Weights of a small transformer language model.
Size: 10 layers, 12 heads of 32, MLP 768 squared ReLU, vocabulary 5382, 7.43M parameters.
Training: 119M tokens, 7239 steps.
Each number is 200 + 30 x the weight over its row's rms, rounded and kept within 0 to 999. Layers, rows and columns count from 0. The size before them is the row's rms in percent of the matrix's.

# layer 4 MLP up, 768x192, rms 0.0984, rows 459-513, columns 64-127
083,177,162,228,170,220,170,131,218,230,190,244,224,229,185,179,150,179,170,209,165,219,188,192,190,221,158,152,192,216,195,187,194,192,238,140,217,182,176,222,201,225,196,225,243,209,218,200,198,147,209,200,185,205,212,228,203,194,212,167,230,153,131,136,192
049,204,160,260,222,208,237,222,207,236,222,210,213,201,173,213,178,199,130,255,174,215,255,132,207,196,188,182,203,225,200,204,216,194,204,178,218,169,185,219,195,205,162,198,193,175,194,241,208,212,179,258,215,159,160,278,229,249,247,191,204,220,172,154,182
043,255,186,212,229,251,226,181,156,214,186,216,252,210,163,209,237,173,182,225,221,198,243,136,197,196,227,180,160,174,181,188,227,184,171,201,212,179,185,220,201,200,167,196,229,162,173,239,190,158,180,267,197,213,185,271,262,233,244,184,213,204,198,178,252
037,192,211,221,210,222,161,173,217,232,195,251,195,193,133,191,209,183,190,230,191,221,202,150,168,221,206,207,182,204,138,205,240,173,219,215,194,144,182,224,169,236,186,211,182,132,169,200,213,166,171,297,220,202,193,219,214,195,186,160,178,179,205,182,250
110,193,221,237,230,206,184,268,227,166,169,202,205,223,210,210,211,154,157,175,198,224,172,201,210,264,211,137,206,224,208,128,258,173,235,199,195,161,128,185,200,200,167,233,218,151,196,181,230,178,197,234,261,108,230,222,205,225,192,191,249,195,178,156,204
125,193,185,223,224,205,192,205,188,178,223,193,253,207,186,208,249,209,163,223,252,220,203,198,170,188,220,203,158,198,134,226,235,193,200,192,145,209,174,261,138,176,247,154,168,184,140,207,171,205,197,187,211,171,163,182,236,194,264,233,219,243,167,184,217
126,235,195,211,270,216,240,165,203,228,203,272,221,197,161,200,241,220,200,217,173,184,235,145,142,250,193,194,185,258,150,228,268,172,225,194,170,198,198,179,209,249,222,220,165,180,164,166,226,235,198,239,188,231,176,216,234,171,237,211,162,168,204,244,198
062,220,238,250,212,266,232,208,184,213,230,215,249,204,140,165,242,207,162,233,187,156,235,204,169,198,200,219,193,204,187,198,233,169,186,211,205,246,183,238,184,205,176,217,173,189,203,204,197,196,146,224,231,171,232,211,219,197,208,167,206,218,211,174,238
116,214,216,175,207,191,232,141,137,181,181,167,218,181,134,240,203,204,167,208,126,239,249,210,178,195,195,214,187,208,176,239,202,143,199,128,186,153,166,192,209,186,193,161,125,218,184,179,130,135,204,216,179,227,180,195,231,196,174,178,222,170,204,193,198
104,152,220,203,208,247,203,219,138,251,248,207,234,196,178,214,163,155,211,205,202,187,201,172,241,248,234,216,193,225,244,228,188,226,184,248,177,174,217,254,215,207,163,264,156,209,154,178,212,210,198,165,172,239,183,187,227,211,204,217,212,222,252,189,207
110,210,228,170,234,244,210,206,187,168,164,255,256,207,227,219,232,192,200,208,156,196,262,160,249,222,198,207,219,270,166,183,226,205,232,225,205,257,190,181,165,222,195,196,224,211,182,190,219,225,235,151,267,166,240,234,221,172,167,185,198,221,238,222,211
082,200,233,198,226,202,181,178,183,228,217,192,153,230,206,201,188,195,202,195,210,182,166,208,173,242,185,187,202,182,168,201,205,198,210,169,236,201,218,196,183,177,211,185,189,173,143,215,187,183,165,202,192,177,167,190,195,227,181,179,243,225,222,228,186
113,228,164,192,189,163,180,240,210,219,194,243,210,197,217,204,200,207,167,254,233,183,197,211,154,227,198,213,156,250,114,169,232,194,208,234,147,155,147,203,164,200,226,223,198,221,167,212,150,195,220,204,227,158,208,192,170,196,196,198,175,195,226,188,195
130,242,183,242,196,199,193,177,200,200,181,177,181,159,164,169,194,158,188,233,215,213,203,150,225,163,172,172,189,183,222,203,248,161,181,158,185,196,205,202,182,177,138,157,165,122,133,261,224,189,207,208,170,182,153,191,173,191,170,188,187,189,182,192,235
119,249,212,235,241,157,201,198,167,228,189,146,155,205,164,217,223,232,209,219,198,250,232,193,157,220,251,146,181,228,206,201,244,193,200,216,224,222,208,209,222,153,249,228,188,177,225,161,148,194,229,168,249,176,178,181,160,204,200,175,176,183,184,222,201
116,250,134,187,234,197,182,178,140,189,171,172,240,243,193,183,173,182,182,208,199,214,192,211,184,197,212,211,220,204,162,261,203,218,188,197,203,227,186,207,160,227,236,225,236,179,193,168,184,196,173,264,204,206,181,176,216,186,203,173,214,216,249,152,196
093,192,207,239,240,178,221,249,234,262,156,156,238,214,142,276,236,225,145,225,162,155,241,192,220,160,180,185,243,161,172,145,212,200,175,176,239,199,202,261,214,232,255,181,215,222,196,181,197,222,141,255,211,193,201,245,163,211,173,173,233,211,243,191,203
132,177,188,185,211,224,157,207,208,214,234,206,249,280,166,225,211,202,197,199,161,204,254,225,171,264,231,164,224,221,200,161,201,219,258,192,206,166,153,228,126,240,192,206,207,228,224,234,219,198,206,231,186,202,155,245,205,193,203,135,220,229,191,213,193
054,218,217,182,237,224,244,173,189,236,189,233,237,203,163,247,184,180,150,216,189,221,218,189,191,232,235,201,213,179,168,179,239,208,227,160,195,171,219,229,110,221,162,233,199,183,184,211,137,205,176,194,201,200,209,218,220,207,190,163,206,174,216,157,228
136,192,190,173,178,169,159,208,185,155,204,182,204,216,211,177,161,155,195,264,121,175,207,162,167,245,252,211,190,234,185,211,194,222,202,207,208,258,177,250,180,210,197,181,205,194,218,203,171,180,211,177,172,118,225,198,188,186,147,143,217,170,208,157,236
054,168,250,265,240,199,208,210,193,235,213,227,233,229,139,235,124,186,183,235,172,247,226,194,199,225,171,147,146,198,175,215,246,180,178,176,187,172,192,211,161,184,222,175,222,197,151,186,162,161,206,221,179,161,221,183,207,230,217,200,173,207,213,178,268
100,236,162,184,200,223,162,202,209,226,173,241,221,222,158,191,192,179,159,199,243,192,253,210,221,211,202,200,224,224,186,161,212,168,212,210,174,227,183,222,156,201,223,208,195,135,179,194,146,190,219,219,229,218,200,173,203,203,218,213,184,153,175,144,218
033,243,206,211,246,212,219,180,147,232,252,231,218,223,187,225,195,183,187,227,171,196,231,172,185,213,219,168,198,227,167,197,193,210,186,172,195,186,210,242,175,228,198,184,207,167,189,228,224,155,170,248,225,161,200,207,259,235,202,155,233,235,192,195,238
119,229,235,235,204,223,181,173,154,222,242,225,259,167,133,204,204,181,232,234,181,149,226,174,177,217,220,155,164,183,145,233,266,177,173,181,257,166,179,137,194,231,206,178,206,189,156,139,209,201,168,225,226,145,217,197,234,194,210,213,199,193,207,218,246
116,210,256,218,184,249,214,187,207,191,223,167,267,139,215,180,213,198,231,219,229,190,213,165,160,189,240,205,185,232,149,162,203,211,243,182,202,228,178,236,191,216,212,236,220,182,224,261,228,139,208,220,243,160,165,216,199,245,208,170,202,124,196,186,220
134,235,161,208,253,191,250,168,200,167,191,204,182,213,222,226,213,251,175,174,165,240,221,181,225,159,224,171,215,219,172,231,274,217,230,148,183,241,245,218,189,230,242,195,206,174,174,179,199,166,188,167,231,201,212,219,160,230,248,168,190,181,225,182,231
113,187,184,170,263,241,241,208,173,187,180,174,192,239,205,215,128,169,190,291,175,233,224,200,225,251,173,212,163,187,244,207,227,209,210,171,194,167,164,181,190,222,170,185,209,160,163,226,236,245,201,207,215,148,168,273,138,200,173,177,234,185,172,172,197
117,208,213,196,239,241,227,193,175,208,163,205,225,194,183,167,225,132,162,195,230,253,160,146,147,168,239,217,144,193,177,145,211,210,168,176,152,152,184,209,218,187,245,166,213,164,210,189,226,172,170,186,215,203,177,160,268,227,247,225,229,226,180,215,223
120,205,228,164,203,215,171,201,197,154,181,253,189,238,190,196,186,198,151,175,188,168,235,148,146,238,222,177,104,229,161,183,235,236,189,178,177,168,211,213,143,238,233,176,180,155,214,206,204,192,187,186,132,212,192,201,191,226,248,192,201,244,203,200,287
032,247,179,168,209,239,209,158,190,240,220,229,200,183,136,193,190,149,153,199,196,225,216,211,194,235,213,198,203,195,161,188,183,147,189,210,246,183,187,219,156,178,180,232,202,161,197,211,203,178,185,209,193,155,182,237,188,193,226,163,229,162,187,206,235
037,217,179,240,258,224,224,191,189,212,193,255,222,239,183,235,187,187,179,216,200,194,247,196,131,226,201,207,181,224,203,183,261,214,185,174,216,202,203,204,152,249,210,205,179,178,232,236,215,215,185,274,231,178,190,205,268,249,217,193,221,204,153,144,250
050,230,162,226,198,213,206,205,196,239,209,234,224,193,147,196,194,203,165,204,183,191,218,179,177,253,221,189,207,209,193,224,230,215,229,224,252,171,183,185,186,187,228,183,165,179,180,207,134,158,168,240,238,200,224,217,237,208,227,163,206,247,173,187,258
117,269,234,165,234,250,196,215,209,224,237,234,289,212,182,226,200,262,163,217,167,197,227,255,191,226,159,209,212,230,216,206,234,185,232,204,246,207,213,210,156,222,208,212,204,206,189,252,143,195,229,184,226,183,208,203,217,226,213,153,199,218,243,226,189
057,187,224,229,199,162,261,196,197,252,141,199,162,159,142,214,188,237,204,273,237,243,228,190,247,205,243,180,145,183,125,191,201,213,234,220,202,218,138,223,209,175,244,159,203,220,207,212,214,220,167,175,166,197,149,224,184,214,148,186,181,176,233,202,244
116,272,261,264,212,160,258,236,228,247,232,255,180,248,150,206,181,191,204,186,196,192,191,221,187,189,173,242,198,184,169,208,203,243,189,180,184,186,155,188,151,176,234,163,187,193,204,261,166,196,252,201,230,225,202,238,203,174,228,224,195,234,183,210,230
109,209,242,161,240,212,238,216,191,233,223,222,173,174,150,260,162,216,203,214,232,198,197,222,222,186,205,152,156,241,239,179,245,212,190,228,239,211,237,202,187,213,180,213,167,245,200,201,207,185,240,243,194,194,189,216,195,243,229,205,113,224,179,181,212
122,185,230,237,252,203,185,158,195,191,136,281,209,212,209,171,150,156,160,191,170,236,208,205,180,215,242,202,210,182,184,218,240,168,250,155,175,197,188,220,223,187,244,141,191,193,204,245,226,172,155,179,216,135,190,171,220,230,172,218,238,227,129,124,208
128,227,184,202,237,240,209,246,171,185,237,172,212,169,225,295,203,227,196,264,182,145,187,210,219,247,154,130,180,169,223,181,216,187,226,206,190,204,193,197,199,235,225,160,162,149,156,189,151,193,212,258,251,236,167,199,214,206,216,160,195,186,134,175,225
122,265,217,158,218,214,215,181,254,228,199,176,291,239,96,184,231,174,233,230,249,241,197,188,162,211,232,184,207,207,144,142,215,224,223,183,248,200,202,215,199,163,166,155,204,221,226,172,203,195,207,234,196,223,232,179,191,191,187,191,182,160,136,205,184
056,211,205,200,221,196,212,216,179,186,233,235,222,250,163,216,164,194,171,231,194,175,218,165,200,287,195,132,179,219,241,210,237,205,211,197,183,186,176,233,132,137,210,230,192,159,221,202,176,179,191,226,203,143,146,197,217,239,237,163,181,223,242,158,218
046,218,224,214,240,216,223,208,213,220,213,217,247,229,166,246,174,196,131,207,171,161,202,208,160,221,182,191,175,176,205,230,240,198,191,236,206,159,167,181,156,167,181,232,209,174,180,194,187,165,152,223,227,188,192,194,219,252,232,152,210,201,173,152,227
036,226,204,217,200,199,248,228,160,242,243,195,204,234,160,190,173,224,181,245,199,230,193,227,180,220,209,162,136,200,204,170,237,213,214,226,206,203,165,189,141,222,199,187,168,146,215,211,193,150,211,206,242,191,166,197,245,243,182,165,205,242,213,129,238
081,278,221,200,207,199,206,202,149,218,253,193,214,167,140,185,189,235,199,262,212,215,225,187,170,188,212,176,182,188,156,205,234,189,210,177,167,229,203,195,162,192,217,194,202,233,171,221,189,148,175,243,178,163,172,182,221,208,188,162,196,142,209,208,270
117,147,196,228,250,185,257,169,181,224,176,223,189,182,139,149,213,253,133,209,196,209,201,212,240,182,198,210,212,216,214,191,293,173,236,165,210,178,172,234,190,188,234,200,221,174,163,203,187,190,219,198,188,178,220,223,178,177,222,169,250,219,213,163,203
040,213,194,194,218,229,157,194,185,243,223,244,248,202,183,236,166,181,141,234,210,198,227,218,205,204,217,153,182,194,162,225,243,160,182,187,192,154,173,226,177,212,202,199,194,148,188,179,174,193,156,294,221,173,184,181,229,216,218,153,185,242,190,156,264
123,170,181,179,221,226,214,229,209,164,235,209,207,246,175,218,146,162,198,177,146,256,251,207,203,216,176,222,175,200,149,217,212,221,200,163,224,222,149,232,160,196,215,179,182,176,173,207,222,186,235,208,181,193,200,245,237,211,255,197,199,173,171,219,251
056,236,238,195,239,208,242,182,216,201,210,221,194,223,201,213,192,191,158,243,204,217,212,181,208,178,167,168,154,197,167,185,259,196,178,192,178,176,192,250,205,215,224,199,183,168,207,211,164,183,182,209,205,209,191,232,196,215,200,166,207,240,236,200,231
110,187,186,269,212,255,198,220,232,213,185,232,153,170,133,161,171,155,181,217,224,225,251,184,152,179,210,226,200,205,181,233,222,232,155,198,197,223,224,207,193,247,178,173,188,166,185,207,189,170,165,208,231,203,211,170,213,221,241,225,230,283,191,233,188
046,231,214,171,224,169,172,161,201,195,213,176,259,234,134,209,186,168,191,259,184,170,201,188,178,215,214,154,178,199,160,185,221,176,239,245,244,190,209,230,178,176,209,164,175,159,158,253,141,196,214,195,218,220,166,235,219,231,239,194,211,207,168,171,235
107,197,228,170,197,154,163,161,163,180,157,211,202,216,156,233,197,146,182,201,220,203,209,205,190,186,226,209,172,226,187,221,175,183,182,151,220,213,134,197,166,167,176,199,184,156,209,252,204,227,180,224,248,186,224,179,179,232,216,164,202,242,227,176,234
109,212,156,240,252,207,182,199,166,165,198,214,198,159,188,268,201,187,181,188,202,148,234,228,209,209,251,188,178,247,164,204,170,201,199,207,221,190,159,209,181,214,211,228,167,168,193,143,203,215,217,195,207,200,191,186,195,258,195,162,187,188,224,141,220
035,169,250,203,228,237,210,197,187,189,215,210,254,259,170,204,211,182,122,214,144,194,235,175,189,197,215,187,169,210,176,166,200,205,204,195,221,190,197,182,166,205,204,208,171,159,206,189,154,190,174,199,217,144,182,202,199,196,195,180,198,186,230,197,211
032,265,177,200,214,278,228,209,169,208,214,246,212,255,183,203,149,185,207,242,153,176,226,194,183,197,187,165,159,200,189,219,217,203,179,168,246,214,151,228,165,223,214,165,219,190,231,167,164,133,170,181,169,164,196,221,212,202,202,141,172,189,173,194,248
139,188,283,236,215,172,175,229,143,233,161,167,201,175,192,167,128,176,190,235,168,186,248,134,176,204,209,228,159,190,184,169,206,208,209,181,235,235,161,250,188,205,201,194,175,208,155,201,223,222,194,179,217,221,177,248,279,265,191,226,239,199,176,218,220
126,250,214,191,204,178,220,226,235,185,190,264,200,226,163,209,205,175,184,257,184,228,207,185,183,201,189,210,141,181,141,208,280,227,207,149,180,191,176,242,188,181,203,192,195,214,146,229,200,178,196,252,189,264,167,194,197,221,225,243,213,238,180,228,235
# layer 4 MLP down (transposed), 768x192, rms 0.0967, rows 459-512, columns 64-127
078,193,179,189,189,228,204,180,204,259,145,257,242,184,205,253,235,178,191,195,210,184,154,235,170,137,133,211,253,224,208,189,221,203,186,187,216,204,196,205,210,157,250,188,227,198,200,208,184,202,228,232,165,265,168,199,197,164,199,206,188,135,256,166,176
044,195,241,179,171,160,158,190,170,201,174,161,187,197,222,130,215,265,178,206,213,188,182,191,231,200,237,168,185,190,205,215,234,193,225,211,251,230,268,219,225,182,228,183,211,181,240,217,174,225,258,205,194,197,189,189,179,263,179,291,195,190,219,170,223
033,200,161,256,233,140,231,235,210,225,196,162,204,193,165,206,245,241,186,238,216,186,207,175,179,197,219,162,213,188,197,140,207,177,182,214,243,262,180,167,159,246,163,191,200,197,180,235,264,281,213,188,252,201,192,175,219,181,193,198,199,177,233,216,207
023,186,189,215,247,180,194,206,166,165,236,208,220,225,182,220,160,188,173,211,218,234,186,204,177,219,238,216,155,177,192,201,193,151,163,218,229,162,201,195,152,155,264,221,195,229,267,184,224,189,226,205,155,198,209,229,240,164,189,199,157,172,201,222,247
118,185,195,214,184,191,197,196,222,213,193,247,207,149,186,210,154,203,199,196,250,193,208,199,186,238,163,194,229,246,187,195,267,215,173,172,179,184,195,212,168,184,158,263,224,239,194,160,174,183,213,218,179,171,220,219,213,194,192,193,291,201,264,236,226
124,212,158,200,218,226,165,215,245,211,173,221,239,173,199,145,190,224,205,217,255,181,244,251,225,195,194,280,182,196,191,286,205,181,170,249,153,222,187,186,176,219,206,203,187,242,200,221,188,105,241,163,197,208,242,162,163,161,181,154,215,241,202,214,178
122,248,193,179,215,207,226,195,201,211,207,177,200,173,277,209,224,179,197,137,173,130,175,211,205,250,138,202,172,177,244,236,169,183,227,225,177,226,250,171,147,219,200,231,185,175,203,235,189,268,173,196,178,176,217,201,183,162,176,193,119,135,193,164,170
052,224,201,223,167,142,215,158,225,173,160,216,159,210,204,223,165,204,208,218,195,188,235,200,156,202,191,220,171,237,153,140,208,230,249,169,172,183,162,132,178,183,213,189,208,212,237,250,225,166,233,183,187,230,244,164,180,199,206,184,187,201,171,219,202
119,200,163,159,204,149,234,202,204,217,160,205,172,193,174,187,227,234,224,159,207,149,216,222,204,184,166,235,210,223,194,172,224,128,198,201,195,203,247,194,198,128,224,215,204,191,199,225,207,215,212,195,198,218,235,186,221,210,169,190,197,234,227,196,238
109,167,210,146,235,207,189,129,230,199,192,246,219,203,205,209,221,173,256,132,200,187,275,244,184,187,189,216,199,215,236,199,191,194,171,220,173,183,217,140,224,225,231,146,208,205,138,198,165,232,198,212,204,167,229,235,191,156,246,207,137,204,224,179,183
107,186,186,215,168,203,219,199,165,208,184,223,197,201,158,184,231,193,200,216,225,166,245,171,184,215,204,220,191,186,186,206,194,178,193,226,163,168,255,174,181,212,198,186,214,180,188,176,222,193,181,196,158,216,228,220,206,213,196,283,170,227,228,232,182
073,159,165,186,208,135,252,232,210,190,186,220,160,122,198,193,215,172,183,200,217,234,192,210,143,206,200,198,194,230,249,164,287,229,233,200,211,160,218,231,220,217,224,200,179,177,186,190,205,202,223,245,225,202,222,220,225,263,167,210,199,199,242,162,249
115,193,172,192,191,220,203,208,211,213,252,195,223,180,245,172,216,211,220,196,252,184,173,247,251,202,202,219,171,174,191,183,176,195,193,239,204,235,165,177,169,156,244,244,191,221,145,237,190,173,218,141,232,216,214,147,188,253,169,212,215,207,192,246,202
126,247,220,228,224,231,192,282,197,195,208,209,252,216,241,156,186,198,195,160,126,230,194,192,231,244,169,206,198,166,183,207,201,215,170,231,198,210,184,234,258,184,192,169,214,203,180,191,183,228,232,183,158,208,194,150,180,219,195,208,181,156,231,173,194
115,147,217,269,200,238,165,173,248,177,194,175,171,197,180,198,190,205,233,205,185,194,198,241,184,161,193,237,236,152,207,193,228,197,199,197,176,191,242,167,186,242,189,193,191,192,188,150,209,219,206,188,230,156,199,213,257,188,238,156,193,188,232,231,155
116,261,184,198,202,238,233,264,211,155,242,200,209,214,261,197,136,246,127,172,166,218,71,176,189,220,208,165,192,198,188,193,182,210,206,202,161,202,174,246,210,149,167,190,170,178,240,224,220,204,219,202,165,176,264,178,195,212,158,219,168,213,163,135,200
086,203,176,205,215,198,182,235,207,230,227,247,195,181,262,197,274,176,173,194,228,205,255,206,177,214,189,158,251,209,199,190,203,252,171,168,206,221,235,201,190,201,238,252,234,186,186,169,146,184,220,169,198,185,212,190,189,223,248,174,154,206,221,233,204
127,224,246,224,162,204,173,240,209,170,180,201,196,179,223,168,180,208,204,174,147,189,174,208,216,204,190,208,236,154,163,178,223,247,183,306,197,209,174,154,198,178,242,220,199,234,212,142,200,203,216,167,181,212,195,152,197,178,164,160,184,248,194,192,202
041,221,160,252,196,188,187,215,220,182,200,173,231,145,272,225,196,173,207,201,183,261,194,216,188,239,204,184,185,161,214,244,200,189,203,258,153,246,222,170,250,210,185,180,217,239,229,166,194,197,214,199,159,224,202,185,179,214,210,195,176,223,214,239,238
132,229,139,199,184,155,143,192,182,211,185,150,160,219,193,179,217,253,234,186,180,117,174,215,183,169,217,193,144,211,224,221,199,213,132,209,147,173,235,244,191,234,227,196,214,216,169,177,186,203,225,186,243,144,209,213,170,183,142,167,170,239,201,190,265
047,184,138,206,183,220,232,214,223,220,162,220,226,175,216,187,186,240,226,119,158,199,196,224,214,193,191,197,217,182,223,206,240,183,201,201,221,225,212,206,171,221,199,215,221,195,228,233,223,208,189,191,166,183,228,180,198,101,173,163,198,248,223,188,181
103,190,208,154,219,198,171,181,202,238,153,178,193,213,211,180,146,166,170,214,222,234,179,217,182,252,145,221,206,232,184,189,252,235,145,236,187,241,206,192,200,209,212,250,193,221,184,174,183,181,162,179,222,220,212,208,163,196,133,178,225,153,264,232,231
016,163,122,192,160,137,267,200,208,218,169,160,189,247,222,216,213,214,180,180,199,180,183,206,221,257,154,215,218,197,192,202,167,176,173,180,169,186,128,214,202,206,200,212,255,230,200,193,168,205,188,158,278,187,193,163,182,209,231,178,167,198,194,194,202
121,194,225,226,180,184,170,117,199,195,205,200,208,162,198,191,156,213,177,208,222,211,252,188,185,186,235,239,191,159,178,182,178,219,229,233,195,219,186,192,190,210,144,185,166,222,223,169,235,238,231,143,212,185,201,165,203,226,151,176,218,170,185,252,206
119,290,175,235,210,197,166,202,186,213,175,184,250,159,261,199,160,209,221,212,159,176,184,203,244,208,171,214,175,185,197,198,171,233,180,192,202,170,242,260,212,163,219,183,269,177,191,192,174,242,237,213,191,209,218,219,203,195,220,223,202,169,216,220,203
133,204,132,193,166,187,188,234,216,165,185,169,212,189,192,212,160,199,160,205,171,219,223,167,160,174,189,162,193,177,220,183,228,157,203,207,238,193,214,240,245,186,188,252,245,214,148,208,140,185,224,176,219,212,209,189,173,152,238,179,189,190,174,207,186
113,230,220,150,230,235,160,200,232,177,219,228,199,200,146,183,220,221,193,173,215,193,128,218,249,198,202,246,177,214,225,235,164,237,198,211,244,217,239,232,180,141,190,236,207,156,225,181,238,191,167,185,187,189,251,166,198,281,213,212,216,193,261,172,237
121,276,197,140,186,186,219,138,181,209,228,169,243,198,219,171,215,262,205,178,220,224,232,238,208,200,199,267,188,209,234,214,162,207,169,182,227,168,240,194,174,187,213,192,227,197,243,221,244,283,173,252,202,173,170,177,235,210,176,244,179,151,246,207,207
121,158,213,168,147,235,206,250,213,257,180,177,167,186,211,175,197,171,222,238,218,180,189,201,192,161,188,195,163,204,215,189,180,176,247,151,209,195,180,234,175,203,238,166,200,135,228,209,183,207,231,214,178,230,220,211,190,223,185,149,180,252,208,217,187
022,200,167,176,167,188,247,215,190,238,259,182,194,187,211,214,214,238,155,149,237,220,211,239,208,232,189,187,248,208,212,218,221,165,170,229,218,268,246,181,240,174,233,178,211,194,182,215,221,176,242,206,196,180,212,204,221,197,182,204,184,264,174,213,213
027,172,166,172,145,177,198,177,176,204,137,180,191,166,194,172,193,204,178,159,249,180,194,206,180,256,219,209,169,203,234,242,191,220,199,179,140,143,213,214,260,164,131,213,188,238,205,235,188,226,182,207,229,207,189,204,170,173,191,246,218,199,168,224,187
046,179,168,149,180,220,172,227,225,264,235,184,198,157,248,172,207,245,183,196,205,173,160,214,194,220,201,181,216,234,226,153,123,226,248,171,174,184,237,200,155,187,204,206,195,151,209,179,184,184,216,223,196,200,153,192,198,206,163,193,182,173,198,201,140
121,230,188,183,244,191,185,221,226,191,220,188,211,253,208,209,224,282,174,166,243,219,186,221,207,199,207,263,233,193,215,250,217,186,245,170,155,213,267,206,225,224,226,233,259,194,192,243,182,213,175,119,209,167,220,175,207,136,151,180,208,203,154,240,194
048,172,174,210,185,178,232,164,215,181,162,225,175,224,188,195,224,215,197,135,227,212,243,225,189,142,187,229,174,190,190,205,206,202,135,183,271,215,193,217,267,236,192,176,198,185,227,144,211,243,163,147,188,215,225,244,216,208,211,163,262,223,197,248,248
123,239,215,162,224,197,229,230,221,229,208,196,176,190,200,211,223,229,236,254,195,184,178,233,204,182,160,249,168,167,200,218,158,205,170,221,237,216,180,136,185,203,231,156,205,184,207,196,173,250,210,212,202,147,210,242,148,189,219,205,220,241,192,194,163
107,193,154,252,180,229,212,216,202,169,184,155,193,162,259,186,191,155,255,207,200,226,203,212,189,209,176,231,162,198,170,177,222,187,159,198,168,194,209,165,200,218,141,190,279,188,157,217,173,229,209,217,207,200,163,295,210,232,202,163,192,197,236,161,221
128,194,178,250,189,196,185,109,223,166,200,222,205,153,195,195,182,185,218,181,159,214,207,256,231,215,221,201,241,179,231,165,163,217,199,217,244,187,200,222,236,228,189,200,206,236,194,263,244,257,173,184,177,228,176,127,161,225,216,250,204,195,225,227,204
133,185,146,244,149,193,188,220,178,208,159,182,228,184,270,234,188,224,170,234,229,215,208,181,196,188,165,162,215,227,241,182,197,222,124,197,233,226,175,236,162,209,211,154,120,172,165,218,159,162,229,230,220,266,207,228,250,189,185,240,193,167,213,169,192
125,168,218,157,183,183,227,226,212,207,194,152,208,208,227,226,239,211,162,229,212,208,158,172,241,233,216,253,239,179,138,145,157,179,191,216,201,185,182,177,166,138,161,189,193,153,244,222,145,199,209,189,158,216,262,200,217,165,207,214,187,205,171,217,182
043,182,166,241,197,242,195,167,149,187,157,214,224,265,251,129,210,206,194,179,227,192,189,216,168,253,212,206,200,209,248,194,190,190,227,216,169,175,234,219,253,200,171,173,205,178,193,233,178,185,197,213,197,203,177,228,243,192,247,226,216,206,164,193,218
040,185,215,209,137,178,180,170,205,193,273,220,146,176,203,166,181,194,188,194,156,184,177,181,175,146,228,186,208,225,211,201,185,236,164,245,162,155,191,201,207,158,262,288,130,204,256,191,222,267,226,154,206,244,227,207,241,206,198,195,165,197,177,139,191
027,170,238,161,184,215,192,214,269,168,238,219,167,233,215,225,209,200,251,180,179,175,214,236,233,198,180,211,228,210,160,267,172,212,232,252,231,212,268,161,213,206,211,264,189,211,184,185,191,180,244,97,213,205,224,189,213,175,177,225,228,215,254,187,193
084,196,143,189,194,185,251,173,230,259,192,176,207,227,187,214,203,209,207,226,188,199,212,171,180,224,223,208,191,198,175,189,178,193,172,223,204,173,213,228,220,233,254,168,201,178,278,183,184,192,224,251,136,185,227,244,246,201,161,163,204,224,230,193,191
112,227,185,167,267,187,173,159,221,246,183,218,199,220,167,162,245,185,175,159,186,209,235,179,244,189,216,203,190,199,208,209,179,188,235,216,159,208,256,183,193,179,256,190,246,226,210,262,172,162,235,122,199,212,188,204,243,169,218,147,190,203,236,181,176
035,203,216,169,183,237,204,147,179,125,230,189,163,228,215,169,143,200,201,198,221,188,181,197,199,176,195,190,183,168,200,228,181,167,188,191,213,179,222,150,244,169,162,209,155,157,187,218,150,248,186,171,189,206,227,230,212,212,194,125,215,231,191,195,194
126,203,216,212,171,237,182,229,224,177,213,172,201,227,202,206,192,177,226,126,208,197,169,168,234,236,225,214,258,248,240,174,185,141,204,189,191,163,143,161,239,174,181,205,188,171,259,98,175,218,196,137,221,208,249,199,200,204,221,213,189,147,216,221,232
051,189,163,176,118,165,195,203,234,157,152,203,190,209,172,221,215,266,248,192,183,151,188,204,237,197,190,187,237,216,250,231,184,264,205,218,173,200,214,189,251,239,211,244,207,230,205,217,239,198,204,157,209,208,195,177,155,208,135,192,205,206,162,170,137
111,206,199,198,220,187,176,204,238,174,193,152,191,234,225,211,245,156,192,185,197,174,155,275,199,217,206,190,210,170,203,205,172,161,147,203,223,171,241,179,162,261,199,152,228,168,206,169,216,197,198,173,166,147,222,241,171,181,243,197,165,202,239,189,201
037,193,170,202,165,216,149,152,232,175,143,163,225,232,190,214,221,186,155,197,230,217,173,183,181,189,218,269,225,200,200,196,145,191,179,258,167,169,230,238,206,206,186,247,219,243,196,162,226,170,174,194,184,182,214,193,223,194,177,225,214,206,205,250,203
120,173,180,183,180,241,225,217,144,175,184,214,199,197,237,184,175,239,218,167,171,161,218,273,154,173,209,258,199,198,230,187,208,200,179,269,239,192,199,136,226,185,151,226,199,213,240,187,217,205,165,179,224,219,180,255,206,216,200,187,193,174,224,194,210
120,229,210,215,183,173,150,250,180,206,181,164,200,193,213,181,206,185,203,222,216,187,168,214,171,187,161,165,190,169,226,190,188,172,184,230,221,191,241,138,228,205,195,214,221,131,243,181,168,232,219,244,226,149,194,201,194,161,150,208,207,204,248,227,188
024,189,205,192,194,238,218,285,246,154,238,170,198,199,198,180,215,151,215,203,192,218,217,204,242,175,187,241,211,226,201,212,203,205,174,249,161,174,204,224,194,224,179,177,213,198,192,159,187,177,200,264,159,226,253,189,220,213,174,251,181,180,219,216,211
029,186,190,183,209,196,160,216,223,202,160,172,185,175,182,190,233,220,214,169,177,196,260,148,189,208,203,253,163,197,180,202,168,216,241,237,171,163,215,170,170,222,182,203,182,164,222,185,197,230,141,214,229,211,229,194,267,199,249,187,167,248,205,148,145
135,189,201,210,190,163,184,185,270,212,172,170,260,184,159,150,147,218,198,168,181,188,203,201,204,230,209,200,218,198,153,188,141,188,228,214,190,225,157,176,225,230,189,216,167,188,172,174,231,257,243,161,230,194,205,219,230,219,167,234,198,198,199,206,181